Weights of a small transformer language model.
Size: width 256, MLP 704 SwiGLU.
Each number is 500 + 50 x the weight over the matrix's rms, rounded and kept within 0 to 999. Layers, rows and columns count from 0. Numbers have three digits each.

# down: layer 3 MLP down (transposed), 704x256, rms 0.227, rows 340-406, columns 192-255
# gate: layer 3 MLP gate, 704x256, rms 0.23, rows 341-407, columns 192-255
# up: layer 3 MLP up, 704x256, rms 0.241, rows 341-406, columns 192-255
down340:437528497541612488468557409518459441468427496463518559447488484475491565559465419439592519549505531586481527521482523428465612550479482595446548497444491424518458435453486489507494586494507485
gate341:498558502426486419515529531586475560487469479403574522466424510506550563551477559471500504439551455477502527488556568447443532438604481583471511417475456484432453539554427534529550567501477452
up341:457578523382450481489439453489521519466495491453499497578518490489510456529414571448454528463499457480571526466416513464491449567553473585499524580403535515474500567498495510525563599552487471
down341:530570503555514451533460534536480517530559537579504411544487454461533447459596471479365510443550480446569524587468426497500582514443512421520488513421542466443524485457552532599594393406430402
gate342:485461557511457475537477490539498490459512432559529477477572446492550475435521486487420480516488529486505511473491492498543533499583491480435466555423456480551459530525439542534444547483582510
up342:457564579535392507437392551440547469444554502562555479483472484586552520468420526517570522558512493549447460449579456500508503550456475519494392544543590496451523457513453526583461504572495447
down342:498523492466471444511584554473511493492435515357542449500507546497488470490488503446529496498526494488481487531436409512555563457532524525541412564577455457455535480623504480426515461592466456
gate343:437473468460537515511500460516473475485440412479487540470421532569563478518532416448496431458564502488572499516504558551379511482514567456529485409560489486484504511510563428580478464512503477
up343:537492469514490459465507506492584519568384480474550473543476501433540414446416516485505439588615472507537453450512482528446478548485569557560460589462547552390441541457546444556592487536508537
down343:555483498450431449489429510426504433523608508380546493551449508524603464479495471390467478494532571452503356544491513571470477602533504469501426490536594467502553524521527572609498402483473530
gate344:532518450440472605501449540486479470581518430515492502473537451580404531434454522469454555477502489496548556535549510454394479505493482536510549486465535461488542505521425416410428483417453536
up344:456579492497512483494505534476521510505456603410548494522563489561526511463578480453555538531454503511642513394471541451375541494455494377542440575441493470524476388475454436495512467549480528
down344:432455562432515489522583569472539526456551500461483504464455466466439503498516454575494486354599537519470471559491452524465479586432513584653481505483479571517514489491570535527440527467525547
gate345:474545488464525472412546466523564434469358510496380459533526455460497579506509581602497400569526424544521522486476426497437509498505553608425421448518501377590500547496534513469473459411549539
up345:493465490532576571592463522485435554601467451559502514533460499553434480545498481520521529526521475456492398577447504619354543534555417475486532502543450501507468528405458514476444521454432450
down345:529462479561534523494477506513487501516515403520445544559476447503421493509483433564508513410448520569519479519588541461502522443515570550513479452575534307548555523561514449629554532476429543
gate346:522480598496432489612511452472605577512577496572504512480446488508481525458579556529544520495558484504526481428593497425468623539604453456514456425514408544561570440533503535494470344484481439
up346:432523443528512336504499453471555537456462535507514493505516474595462524496460552411508446497536405501547562517487415511554527549519475519522490550483494407558460434435532538541510503436553481
down346:391553454626478528485468537491508508528410529579531554523506481359572510404435513459438404503537536621541685553485484497551426505480507518485553390553486583476478499471543597494556424573515480
gate347:589506455491433436532474546479487499494476528404503475457529568493468568464460508487549515406625577423498586457418547523411456425557441523561527449491472516456504515490430602556529548506493416
up347:520513519402479486570486383612560464448474536496452495532519586544373444514523507561491524512548504546550486515541543499490603539464507462571472452583463515517539464526441557520444491480496445
down347:529506524508449461563508515448449495493561473490519457476550511499562420521529447433447458511518505540530467560524503470519596583603546438514469543435548466391603490487457486495507421556525457
gate348:568545419460579536592477458499456535539482441458519506385451594470544501519562524468449424514520484493522517520426508487451507504452527470584440436421428461474486468520479485502588561570467496
up348:490436545577503537452457518511424524493612491482528586477498441503473454543496530469459469410568529484484531571510438402564571449422488481484579517418543484539558543566480519528591441499497514
down348:470581544528515464438551424484419544492479499403456417443517540529473508472532496601562424439552528435525530597502497432528462541558475590391602465455669458550467516570500459505573566438500488
gate349:451486497502403450478436594401449441473521479491501494519527431549470463491450547421419537515554654495509459525491484554379552421505505549595460522548518556556573431511521468493454480496399471
up349:457488444460462558533518498470535412515525467601553509506529511546557464533504516521447466482571464520468472513663544445585460504453532558476492534592466555540565521530415536502535532421451530
down349:561534476617581449443634542511503610517364484559509367596508571499503569542480450541593515477510528469474467557438509503576448470505555526519445483573517521536500486440506478488487468523438457
gate350:543491572403484439487499503523561446471495432519551526466495522462488501500537544402462451581534491520498489429485447498539461427536540499451523526526444574453550591602427499542462557531497469
up350:560512505512531541553422485442444497591557421495588488415516553508566498465456524515542541512483574496489452497500514525473517528565592481511559568556488567438502476538531459560507522518579482
down350:474465470482499456450510566509548446536482451603467482454568586547518524471533424505446422498440571587455486487385512484537567492470552422543467479475534558427493449428469494541448432494471468
gate351:460455443488449571513491540500429506432445446530581535449518572456452469507569490593500491468495447504555479488595441444447533522420506504529557509524444404535552419509494515505417499533473526
up351:475541568437458433528430486502521620520489581493541576507416568579574525583553457533465526562517454448533577476531445533484472460524455593556505488445525540478496613559516543538493470548522535
down351:529430502492520422447480543389479499494453507498469528462445492522477562510506515573532477489522595487474541449471492537525491565424477504631576538604382528440544562514531543522484420500545429
gate352:548556477488509583474496542496476591463529508498526417429466445514378499513496515428483456454502452414536505529505503493508561507483511541602403501565567549508463474554472473466485534472473490
up352:447535490551448464498536482592513494471461462521553505503536500535563503582579444586440513485468538506463413515526524508544552441535545532489594482466617486489487486604506445552544561478454490
down352:448395407496476521561517458511464525490458575545523473551511547497520539496556487471539506403513537520555394521535395508522425497476496496511529491475489505478419535530547471431474549512431498
gate353:586613480539412438481461551607520494362521556454511547430453493440496473449470516496502503409608475437476562500403511487441496451528560575527414430476463444555581492556519510509453556433588495
up353:566517523509417536490554467479499433473425522509484546494569406577433452495514456520495524447461495429449540493527489584455552455495493607496511524526516430493518456586596450461438474495564531
down353:490469479607536493441518427558590555631453492550454466512508562387487451465498447510428493526478573427539530531452535470428462484458517433513531519456543499517548530471456562490532509536576517
gate354:545524431513534467499475557459454562516456628441552516443577450663420430505477429457503495540531471519535530430445475593493531489482446452387460553539539555533506532532563514506491562494503424
up354:508468502458458568400506566515539571448485572476505541511503530473537412425487479543473516558602545464415576532479474486511483345485429534396451500544502516490527562545498501529463488463482490
down354:512560439465444483509466397515502495514439481428484493438544460639538437547479475428510540561477497464548452491484605490659487509429389469483498519458578552487506459473493454511536379485485510
gate355:541483402441608502594446425442494416506463523568483473554500508507492495428537479569496417566515463469482423568469533462519511466564521510478572419521468453468466473469547390493619537496438502
up355:509511535599476494525528500365531470491482575449434480465440492510522545484601501435579521429472551508480586481543443546525483572547491403495530537416501462640579502558505419413595471569433513
down355:550543491450529534450512523448356468380402505509497498600495458432593524402487497501441463494402507588518548554460505546471501538513516470463540395503612495503506586496543474462465578482535444
gate356:467497491460512568488502428489444539505490540485454500465490549557567499505512488482447505469484501448416412500487505444513445457474508539529460477535484428478535537434529468448481493577496575
up356:574538520473429442536518460467535434508567546490477463511467474562513482513500482586500538456502534480490549462557430446547451501437467494484496581522560501442497597579502494547519456618501464
down356:517501542485409510545560401520570498568420520554534403466471474470569593457425461467497520565460538475514491470508442422442497476485557491418455407445535491507566503570486426480503471482456545
gate357:548465489469464523542489543633479415564452434502477493491543449483557468482489436441497405522504524441514480442506500501570534464514545559505542514449447445561488519479497538503536532460471450
up357:419528493486537602612482460477404585484496477504383536535478554470473469400533462439423520498536622541451431509564574598425466467496508525522584511516586488512574564513482480426538481521397476
down357:447435537561503562543602497457446639609433548520539537497472615424486482434526459512570504471536588623516421478519591553486576534552498471445583525483494408461523460431512510482604532476446481
gate358:449479578511480506533551522433516513475566449467484538506491512586476526464387508487570425540481553579498491491467462542503520505584450492543475511500458421451571492441541533486547592483429501
up358:523452566505475427599522437406568437391546480525387494536449533587445539521482552507564423527498512526463463431508507549554539448474446455592493487480475464463574464510518519553517485522476471
down358:470478501536462562623486475503573494599619528516441586496540554471501530479469583491536547508489480570602567425483471606520432527494516536437521415468497525575573488541494546544549491502438530
gate359:504483502470431523502503540518484372487484470468603583583495487486591465537452455479528522478533514541471466466477550481529594457556514474496453540491519474485476531453502560473444473479553344
up359:476516521490513554479488534595512568564451525564445480454444478528493447542440507511443487480605501499428507510504443443525543517499451548441450470503387500505519549464495434476517494559471535
down359:472496450476538510494513433581548569594507455586527469441463535491379503558479536434521538513390412455659390542457535479552477453513490588494497486462496444482452454473523436445552557463500486
gate360:526486451526428433545461478471475483492516472521543477536537504538524564483450391538480505457492403561498534546386524495497438437514540454513539495512419500447525531441418475512496430512530464
up360:536404507553438543433512587537551556493448464546441463525580477572594497542481477508453572463485397433539516544510430478519492406506488522443466526600439457570457474426517501451513565472502459
down360:506475482527482445459539439467446457515537538502597536507423600466515582513526497472461490527490526477579571516442450508470522494443499484595466560430416519471552476433492369536511466681472527
gate361:447496600478424493516608462484516516416486458420468473503409508364496559527539526509489439467539440518578520465563435523598491452554535394506463505484567480601448467426373503559467418508526507
up361:463538535541426624589514430566497523406409477488473525476422533394560381542525522577490374589511411515604477410544471561640474477453476607543365498395553381656450539511395466624442495476573515
down361:455511624502395547499518515570566502404367420469447460517476494487582389460481509504546452490457430464557419410493461482537597485478541470409447512490536421517322508507403417545514539456511552
gate362:522543442453444472591419542451531565502561387501467513461420518558462606352499483461553537386491573476497495509434552436499393427543469468469517519503520500515564419553490493460493445474490429
up362:420472464428485524406456465477517423500570559474475530454515467544545483402531440610489525431522415421488537468479495480484480390530455445404558474507503484461462484558421358549446475510573526
down362:458509472455561483506495502526564500534464507523415447486397473636557429425495518536487465567485562516591538474546424429536560454439493458535474510501504550515518502499498428530454435515553594
gate363:524468483434551468519512517480462462473540513569529576535528454525542494456506524439476468505433405507527577465468461486551515542509529523544520486538567545385528437528456396545496488482515440
up363:519544506483567606510548576554525448471591411321488415470582432493511498493482525504523471500494459457571519475553592445484489508590463469527498432568525468361477544544577503448488538419499461
down363:615565497459524495479574490484377499522510448507429527500508506479480610476463448540483428542438443495569481411518405446523500485559474567555504448530484619506419355502446492504390443468529486
gate364:434549489536382371542556403515516492434530548536524579554580444547509419557495446498486491509514411528612528475498440456500485491531512526575525489538428470434529540548502545522506523565558429
up364:510441550519501485564542393495491524541500565422608450561535522408573552513485524512497466519520620480505457474501408527508380497561545549496554546608503532477443464508495491391485417534595505
down364:456538575531513444471506390494535493468490494495429424569491454495509504433491460570517488591659468503419398440495466516494533572465368481531536538576513538506435479542457487491567464548501490
gate365:566558506481496483546485442488550515508495482409519494449664446544565535594433512562476463543546512471495557463412474554536480391474414571486576531472501525449556551465398504511519447489502496
up365:511549506520519525449506463551523508533570508364544520458613491507449534466550545496446551460447424437520513435470363507474478559531435486533526460469506549517461556582517469550496502563581432
down365:515420533503555541447540597500493522614475584586519492509534504495466441448494445501536545464540494500445474599528581497427546542459492530497523549545490495541545466523552545511544476440349552
gate366:510452515495537455492488462524488565488417447584566553499442550495494472531474495592490516485418535589513479407562435544550502550468489534555568444435554463559407468485503534479469430497504522
up366:539593476519438504540433499483508552520588520472402496453560497508461507482486510466484377473403496603534535497531519357576519442492532554548426501519543549481576550525462468484485515445509488
down366:570560441483437425542440534496476429509536550528517589503503561558535465440490495465480558557510511449451437503492426422472564496480481443506540457548475473445468467422377505476448515562471445
gate367:589524507484534534619511494480511446506518415500504561416493554469509479545512521552478467518535449487566478511467489469522476513437569478463479510493551527442445526480455486607534452474458505
up367:551501428480461575489545401446484541473490460509578492555467526584497501448435529491435530404437486469510453516456516531500543412480497496459503475476570484501492516442485456490526532494502546
down367:537513587446490444548542513498558376513512482522379493427408490527526515499457446420378386551510465498505491396467561473474461436443636485577458439490440428545485504434573535595487439502451412
gate368:563502378500583466538560480387502479512517544439473611568512450545446625542539460512560432609496514493551536490514472550452410428515455550482528381442449474370615488537456492549472539506492488
up368:511471446509576497575413574492531441504470593546477460437436521560520466595533494450436484515484522506472513481523387431523602457468526607506517519527576482509530605492509576445607507532452553
down368:443565480394525561660519438478524478488502605574467621508557498539556540525470514515463523512511467551476551525486501484531493609502486385498451513486538485565523532501487433516473525511522403
gate369:549439472536529568506397609534547463408535421472424490506503551521548495468450449544450423578522522538425554491524475556510502523489484516546460475548503438530529525516414453500509539546419509
up369:475537552465462468504482503535552451435472472433550464443513433476510461529569530410479513545564483486466472410451473484575501431488458444517463504459534546524471406449511537536548461505521495
down369:438488522448535509443497515569514524448444425562561570466437523584540451506480486507484597445454462549540558387486492506554456572521538513454500501583437576547545456519551527530505603533410595
gate370:544508557501552420505551489486561516529516557463409534557459539476495472484510527437453523495494614555573525432550450435472502427467540508457512451529493478528567510435405416503540544511524528
up370:424478523456463575522477378501592618411594596512478474511514524484500514555540469468537531442514489464458545548584472495565549449499477461393530529496485459494535503538556473385588399352508499
down370:467468445459548441479496471438443536482515567556472488396534496510468505502444480507615629514444550511440512479496512495470503539557494458516430467607435541535539533580594429542518529438442535
gate371:416491485505521531602504532492513446537519480514471512508466445467449504580481541456512486466442534545490565499474499638499555383460489481543536489480559413444473553460519521578531523572382507
up371:584471548561471469496474556576443550476480509453500511509498501492538471476516541380517530439479325595505504396501478467528537443503553490484436492453516501490537536518479459476553513481492428
down371:507504495562492639512524519492531609468508546479520532533471475541448491442501434506557518448522474509529468553500550470456571507509477381484491456499541497429487539489501547491448460584425470
gate372:451582502606569443541518417512523453537499508447472463404491477500507456538497414464428437512587477537498482603638497461453580651499492549479580513456630403519527498575399460504538421489425511
up372:417488441511461484428533477521476534468384518461498431544530511483484504436586477391461501434541499424463621485461462472489544548501557538473581534461486655500455504448533483562590510484576407
down372:483520499490477465601389553549539541426565537441539498569553503496457508570470472499503496484588419500477513537506525582541454528519460475503502477556465548527501456476495449504460603626579605
gate373:556472463498489525514482546506448474533460510586463552440469564509578510550569478620470531410472511481511486421426534493535531513552485481601456565488548497495488441560493476527462476506508535
up373:543513508563492458461595554466528543472533475543450564435447594589483502542432446476422423542470516492545534419463508424559463490581493511497485523493536496506582517508511573565464490438371552
down373:575494540473478469484502396600507490509460600480435604502510504585479565538576479464364555452455518482553491467463442509561481461513512554413462467536592496479523502472491459509474547558419541
gate374:241371589708555326692216555827825422680262477787264569504375734698632531322156501393288548451417510481294363519461707407242508667249906382522631760471344667772466543806505677392413591671459907
up374:595714554541521397392472423407280493227695632072728629455584344363368525711627436773877183443607475366675764436597315454994648358620246823216522328249516592296642398086519322444544343427527335
down374:471478502615489472518451419501567442501546595494585516508451451526513490562459490603557494539515509541536553485541493529560517475476528507483567420435568609458565479454548508491508536564500474
gate375:549517492567521546521509464478530500477523508485455557429411513501456426412449551410467491439544488469475541516468508526487556505580498561508503546486446459411545504493535515529476542540495528
up375:424590478482464484466486491507501430544481514545457590449517503530493447480489470450499434531539499455452551483549468459583519502548494500516449503418466478481402479466500498537422551519545507
down375:447474475504461457517518483517444474411538425499537524515530489456569503438646447473547551543559588565469503516477555519483420517452508558487539489477506467475474499469471498478518463438467511
gate376:480545465516536460570478418556534536526443569540496563434553536603436513468570375389562527533614470496547505524479513527450595560566555518526480485438490428521448544504436416509533436510516527
up376:571502413527617527454532500557454484536506480405501380491426500360529547587499528458502488538529502525457416517498496509552464548489387472497451509467476450602495442514559450445519525467475556
down376:518416576563475467455510497511487452598435502564464529506529410457424465585530398529511503524464508578468579457518510485499536502477462405499490524493491483510466481470523507581442415461477436
gate377:492623575482441450508473473527491547533505452459542583479577549521614546389463492544557578575401519557383523390488480517540539424611555493473465480442434438555433550510497468508423485498592547
up377:499560422594475607474476504434428482475429495476476449414523485470395530391462489563436396500531579591384500655456496496502395541558492523481555529398511531557528560519474583435578558579467536
down377:429570488541504492508529429515471527548498489477532547484523519426443549388484433542509443462490559528569451434520503457445484547534556498521504459475491432537529437532467538536527512373495521
gate378:445467492520564580528445562454472451466513439462412554523479507540460609470493555439468500500551533503452610467494528571458546572623492458510483457487480379541526465508512556488511424483458558
up378:543423470497468475536540436533424523493537548527559463495536455525466488381524467492545481457515459595392514489531499475522539499470524417522558563582447481530496521557539416484480512509405486
down378:531467517450563500583428465551425525524475587458491406405481446498523398502521512396443492484497471558485467551614476524542512432465509492481554526419495488560414527494560460480522538391506443
gate379:484496494477467495533557500527534630496651436467488473428428530493471398506439478436539539525484511492488468476512563443521463425542510488493431469499495556491514483515503475484607497550477514
up379:503441479505558437465548529465470460485428493514411554609540522549527504556510507533534571567515495474514500449574516468489486494464545432478495525429564591511479429554452500519481508577528533
down379:496573590561517517504556505515554468488544466471444511498462494515456479435457496528381462495561576523401507514532502456487541563538548510458558587468503525491539564579442552481418496513492541
gate380:512538382492447539410497557527499528504498462468538527657610555566418515517536418421581508528488433560382535474584515499510492433537527408564456565544397528490496611549530551583565513512546495
up380:597473644627530422536495547532592490439505594584523450491507470490559522420496444548540521381596561584541498453541352516598478633534494491440514471363513503578588488541580626529460441387508519
down380:580509626598430459560465472503489493421522582606462453525451523501545500631645502527458407682459464463592393486484503508529504509549495660467531504441494585342416442516538553507537413438443524
gate381:449525545503509541459449589531537479471546503465475447554500458518483531409455465500488533536532480588542389533537518511507542479520478425618497510477593432463566544446454520530473462381483508
up381:485440430500562583395548463559524438471408487514500538504556443433617491552515601524498422541526500504479565405534526531464495425433522552495493441444513556493396510511536474522486593485541466
down381:494622481546469498536568546516496513532460546411493523572436564450437474503548458467456537573491442610462441354543526476506461545450571395474438467494526517522499429532478473530527508584387440
gate382:440547506447558562497463498456521478562477436511435523525479436498449561400521465541452505473502509406484460412464398462577510397604535511489511512525492462487472520461477520473479524423469584
up382:443445567500567512521460512468529534445467505607522445495488549568497516526525453490452487486505498551580526428477410494521570509551562461507476466537567492480397605527465461448553511556447539
down382:432536503455565550429517470435537467499624544540480471568433528487508440477450457469586470558480535491533537471519483564514486569421548469465501408478489487514448544567514536525548495496482552
gate383:479534478536496496517537506476540335474446509462419503453513552532518444421487540494507405487568450499457439466576379465503605550381483471539512509631544525516491489487410518540531547395448551
up383:480491525487450498538605463525511459610586467508513477421514496508407408527489629593509504563489540475531481563484454515474554505530464526448445516403579479445551536584506505526485447410585567
down383:453511461523498528573526475676587599498538562433459467509501476521441506485527581465468587597453429510523461580471494562515459526479471498431421472432565547417552549483583395636451549446427482
gate384:551444404421502471446519435538544540479426455519585521500506463466533480546460499436539496430648505463551437690477484498485473484559498529536413447443372405459468453505512477430570490506505438
up384:506509559530488522494537535448475504547584488503533522510620515565491437596478485454459531464571527597507507485525483577494453465549512456505578502529550453443469442565624467436541501519547597
down384:551554417461527470503512489556592440491426483530502478459557431559492522459551543503533467461525468443539527562565550482515425547521516452460499481542381535516519526472452554445493504429384504
gate385:470512600531545532547507412486492472444497492419532478484410588448458546513481496493455537478529399484518524544563493503584542500429522516501535431583511555511469522464499471524548548498470495
up385:507515541491446542535447458492501483613551445472447576519486444428499486469488420502525436500485526465545497498514438421533473605491476531482458418486446481478436505422508459491587499444514378
down385:492492560484488535498449377513347543566502487487451562543549466579543438460550515498502442497515516463446443487518582514513446529505451468499531421603523510415440500490456584496601410428448530
gate386:551563577433456443551433449491535409450476457452533551475493360480477502463507441526467464456486458485593385501419462512517517391450515414530437442450513511552473418480540576508513524466482457
up386:530595502478493467534530496491519519484480582514468591487570542590518462503511527495464527535388528549556494492531377458509508469513482498500507469550508468448473586576449508522504496507487509
down386:486491583454549577568470539567552506479412516431424502532509503512511596517476534586542522459491513448414490455567541498413504432548480458487513464540468454462479519514398462416505418453477573
gate387:496497465516447476442515547533525606527474524526466514452581519582548564463517411542553573437502537475526449459462574550464509472597449509413481502596483553501571554566495473435539531426557579
up387:567474423509434489539539556425443459480466512506525584510537568447551503551492432500529527486471404460501504433512521444547558527536470532505546505514503528443545468540485480579572523489485532
down387:526491467441540537464540428442527523541463553490552438528443482464482543519468497477523520505526567532430554533480559484462583540519551498455445460553514530486520472438497467475491492469530442
gate388:399587405540456510533547492563469427497571465576528448446412510480387500510432556499448534454565514396479539513481552540500508522479513551437568620540454488482533511482512413453596486550483475
up388:445430481526529486464474498501427483461521480501474476448568524469448502531615595557480508513450473468537431436474413465549466463425605587508426424527490515547489537603480472520486516492502494
down388:469563543448547515504475435499497479515568471509391480473472503477450581515507475490560603464491535543552454522558441532451464390456606591503477475426456509463520479475484558430518473448456418
gate389:588555539495419570555490517490487497448544442491533482422518415545496522602552490452483461604435439444501373542479516573473551490542454471517506431492511422539557476512473572453506515528538507
up389:607483473497534416475624496482498569552502507489637488536487458480472483475543514490510512491445442458530408522509521539581533492460491524491493424442492503543560574476427582453493516504477521
down389:567469512503423586498444529531474559611443547495535501482473409551467517557460512407546518534516523454580530424540483511501498435544484513540578455439533502560507555424529487539425481524550476
gate390:624437523478564437495425551510481481496459517506500586595469524508474473470505575470474393508551463432481486491438482553547518486467514453470492491485535523559502501547441570366558446522519504
up390:411523523527522399464543527495459474494613461508489459482445536502576482450411523538416482565571480446581448445441500574510511510452498453541496352519473485512457488572463467447415481483550592
down390:479581458504571517472514495504541575578455461425579431499510415568451572460387544516434511542473596419499526436490577505473345438494481389481468498526555445566392473621534485384448483477559427
gate391:516507509433527535509553489475498501524586421488484499504561457535495562466462495442449507584491552563503480512484532408451516564471543525473416469485475543540482475592465533500543521539486497
up391:525461591471425448567446515561487542421513511541527534517503536469517463429488462512475499631535450386475416470516500526545462496523465565558476457497493532538589484442458585458522495437478434
down391:531474464474527482538577518557501454483494469490449486503521466601489510550464547522514503466481475444469496409512529515509395565533492492548450500500473578470488576477534437414423479438493540
gate392:505539503466482553566553535570496462469527512476496492492563544481531525507506497519413483428492516500502474541587494544518546523601457460441512507531549507382467480413600529457499544432570541
up392:444654535371476443518506486525452480543412518486508487500453568473437424482362407399427490498435451503611484531582610447458490610436543499535529394550472500506561560538458448525457455538486537
down392:520571426570512534415444469478436378513481517402536483489529465468444473501530472369543511419528435537509564572449438505429447585546550574569524573533477425485477508522519478441455413454418539
gate393:436544466521471460469446482486400495554595549469541458484482430507431500514500456478555430523481458525526469525480602489498516495472550520476557526533470397486438413536577501502454479449516521
up393:410525513491518646554456486436523501528467552576574538577526484478531503498503623451511509494533608518468492529448497590509525501547461494517494531484537488528561434505567427491412540457475487
down393:502559521537480479527488436539584524550450445463523533520482542562497417486520508450453516490481393538406506567531495525501456644559472493490472379427437577557563551470529439517427489545518500
gate394:504449505560517521501489452500525403566497460463467485551448492561501443396504460616478464452528562516481504576527523496560521518400458541492493555616518549499395544514492528462478491477446537
up394:441506495545509516535477518461512424430515500624498482462541492441563386437490434521514483470386416512448567451489502567568501503512565583528530446431613514551360434411453520494518472578474469
down394:585478613489524451503471516456462429607504456448467407492563522611478421451489525423612515511509478405431510504529520502502570517492567462461412521576472467500539435570471501516576504480486478
gate395:500523590645396474495625463507512507499551483537502508410491403540510410498632516531448470426581611415365521518494471503541447551485470458524601500485487487483488552384523617524456468503530568
up395:494458509461450457521576428573530499470364454486492449585576602570595538455512480500553453477511479630419350535528545534341459530643477516584500462379471506573502472520594433596432400405595485
down395:520509561484489503542544582472454453508549514522459568482517437577543414579610570484513490482442586397503568544439414444510542607441500490427571561519492545511493517438489548474472458481493456
gate396:446510446597543500546502539632506420391579392545533497470576432427587560526508513496415466572516617517438520524382449500442368478619473514459443504445386519631563529484462499594543442517406543
up396:467459442603503561535464596536493479518579427523507610476454501455518527508494472465433490562521527505491513641499516559560437519428470541518587544481471480537638438545442576364476535504446459
down396:555565513487460486482449470479515368495598484472596504462545533498488567553454467546515501542530502563479449468569585527514574427465481514520543492538549479513433466412581440530524531530541495
gate397:502519501554415506510492425571457545578449525533449490452500534508490464491540491478471489520439510519421586584539476466466475570465564496541471550529491528534418538557435476555515470422469522
up397:405427517464538533545541503626511496468496569559405558416411467450464422457514554559511399504433650501470567447535479579532522592480503464461621517370538473558416475455413582506428418447472514
down397:487506488510505414514484515463503421519449519512462475554570500513539554596475492541507548454630529463523483567548505577551565510577479568455472469502537523572517426497462531505461435404560525
gate398:444527479498539507499484473467494485513520460402529464515470535453443506509503346557432519473541505465529600436596421549451508526470476472631566503506572503419540575490530462432493432574430492
up398:506517503468531466487427530418447513499509527550368563507464552483470471491470442374516517493460475522414517474536539450505482494624462424479522435412461595530582473494385486476494487584526465
down398:624466479575489389536498574640484586510554512488463478467530454475435558332540519523505517438482533469430444541517423523534426489530501472453471478634485597484498459552481561468547573636548469
gate399:503468459530538509526476472565469534433474507479540491486557439494490544600528468443511553489514571533431479512482447523604462486535517546489473469527434448468472484516492401456433432497507507
up399:502532544470516526458480508513432468496483512498504438471528503564488568471492517500467574523527436536504524511509533508483518489526498509437430457587449458510473502631447555485527385542450491
down399:544523526426507592484528501510433507601483520460482534419439479523501463492465490483482528521452470539571530453409448498393454498478539447488516490515527501462491481469493437507499461448424433
gate400:524457537519508497532556510478587506440618422477470504458521508406520607516518501530515511450482533526460425466399605464515497533462464568506519473365516463446597541504501466538499525470405555
up400:503493556387534418441378491538437493435528359427472523539416571547460504509531572540574519492518480473443571512470579496448490476495452431488474476492501542569604494505550500651483493437416442
down400:545515482522416516501548558411523454541512526411567561565491433496437538459450507459542366587446564468474514497462506482463448516536509611523473464477548597567539494588396543433543401552549596
gate401:516470444547399553497468570401456478434494532530478505451535458409463431572564544490478433443532477578589527532513456428497490430606506490570537573492461543407486547606478493508518509494413464
up401:377502571379453557510485564512490461498429551498411518495617514417610467574530574397447482434562486539544501405459520505524494491525544509597460397408527581468488467531507533530474471552452521
down401:483391507487537536507530532493503522463536558517512475585518452488611505507483453482445545494639437499418474434611539507588436507375383343502514389533584557509505478491564565500512514533415477
gate402:487448483543487443462574455516519564522582457493489491520566462530602538482568482554529431479445421476468453475469445524606562399536411427480523520466407493474483601535464531564526499421446514
up402:485511517488477472529464465443495504502443451504486535509490493472406409418537530468539462459589473440530539531549419525493459511511439460503513472502522431578515420621450513539520504419578462
down402:502548508473470473393534484588480484543510525579441505624475518570466457389517393474414462535525400427436458529476452526562567451550447509531506522413394469471551550472499502498574495515433466
gate403:472519567505487591511540540469533444531455535526466519598514513518549426420483390522431474406516471512496597558633505564443626504460523583515572426479449611456417639480549508516672606421366459
up403:504468422470543540522521536400494442518552608482534486455474543534516523472543494512513505473504521505502516437540510468517413400499572467521430529561574549520530450509529460510436477557536461
down403:424511521496537446515469490378536447408564593504446481473545523418480551503425501355483461512496499442489490455588527497435512467496623575547493576513419537557522414541597463447423557507507475
gate404:430621490527492483570491490463460505494478549600469514480515518482582465460416566450536452512452495508509473434573442582408477414501470449512511487498529505531511506572466436497451557438502546
up404:503540459559492488541509532537533522476512492441423507543479508561530520521448429515484512536558528437519465573447494389474545513470510520606451561519484492437554420520521467423489480469451488
down404:452501523500457481416501544505475496441466473566524454511573472536456381571466531484533579423520518541489433411562462485524463514520552554469492379525583456563497450445533502524539528476597457
gate405:594536475451574523454525436452551486462539521521476451593536430523506557482456462388467481571522513466583475588564501452532465502420519478517411437485380509512488548437525453489512506427512555
up405:547569548496528401510482521523566528531509482480601519523530514472531511521570550491470510593558486465452518496484449436442519475506460615454539497527542452517521506469583535485435523573539493
down405:463443472541494460460500395480516501439527469511522525555561452401551453542399514545527497497507478480466595682449514562431465567510464464441559371569440441539620478515418463416501534560472516
gate406:439506543526462526501563508491511508570450509365546517521546602503507442454479488520472608526620475631455505435537470528529495444491489502453427504454495497473515481571538564539481581420551533
up406:356485623474497519435492433539586449573409577455506421530527484550489514548510576412472485469529532481537535434467414469490516451550394538424497440503492394494489515510533496509430443556451377
down406:575542464534464515502622567510522498386594471536533613469577531523493558539445453440473479384515421441411501476571429470546508451469498429544533481469504499504457476456604501467450499519586477
gate407:435468504475386549537466558508463464438444483580557530445561478518505512475519550477571409496498480485496470427573539506551554500491487468515518506537548455479369472479470459531599522492486530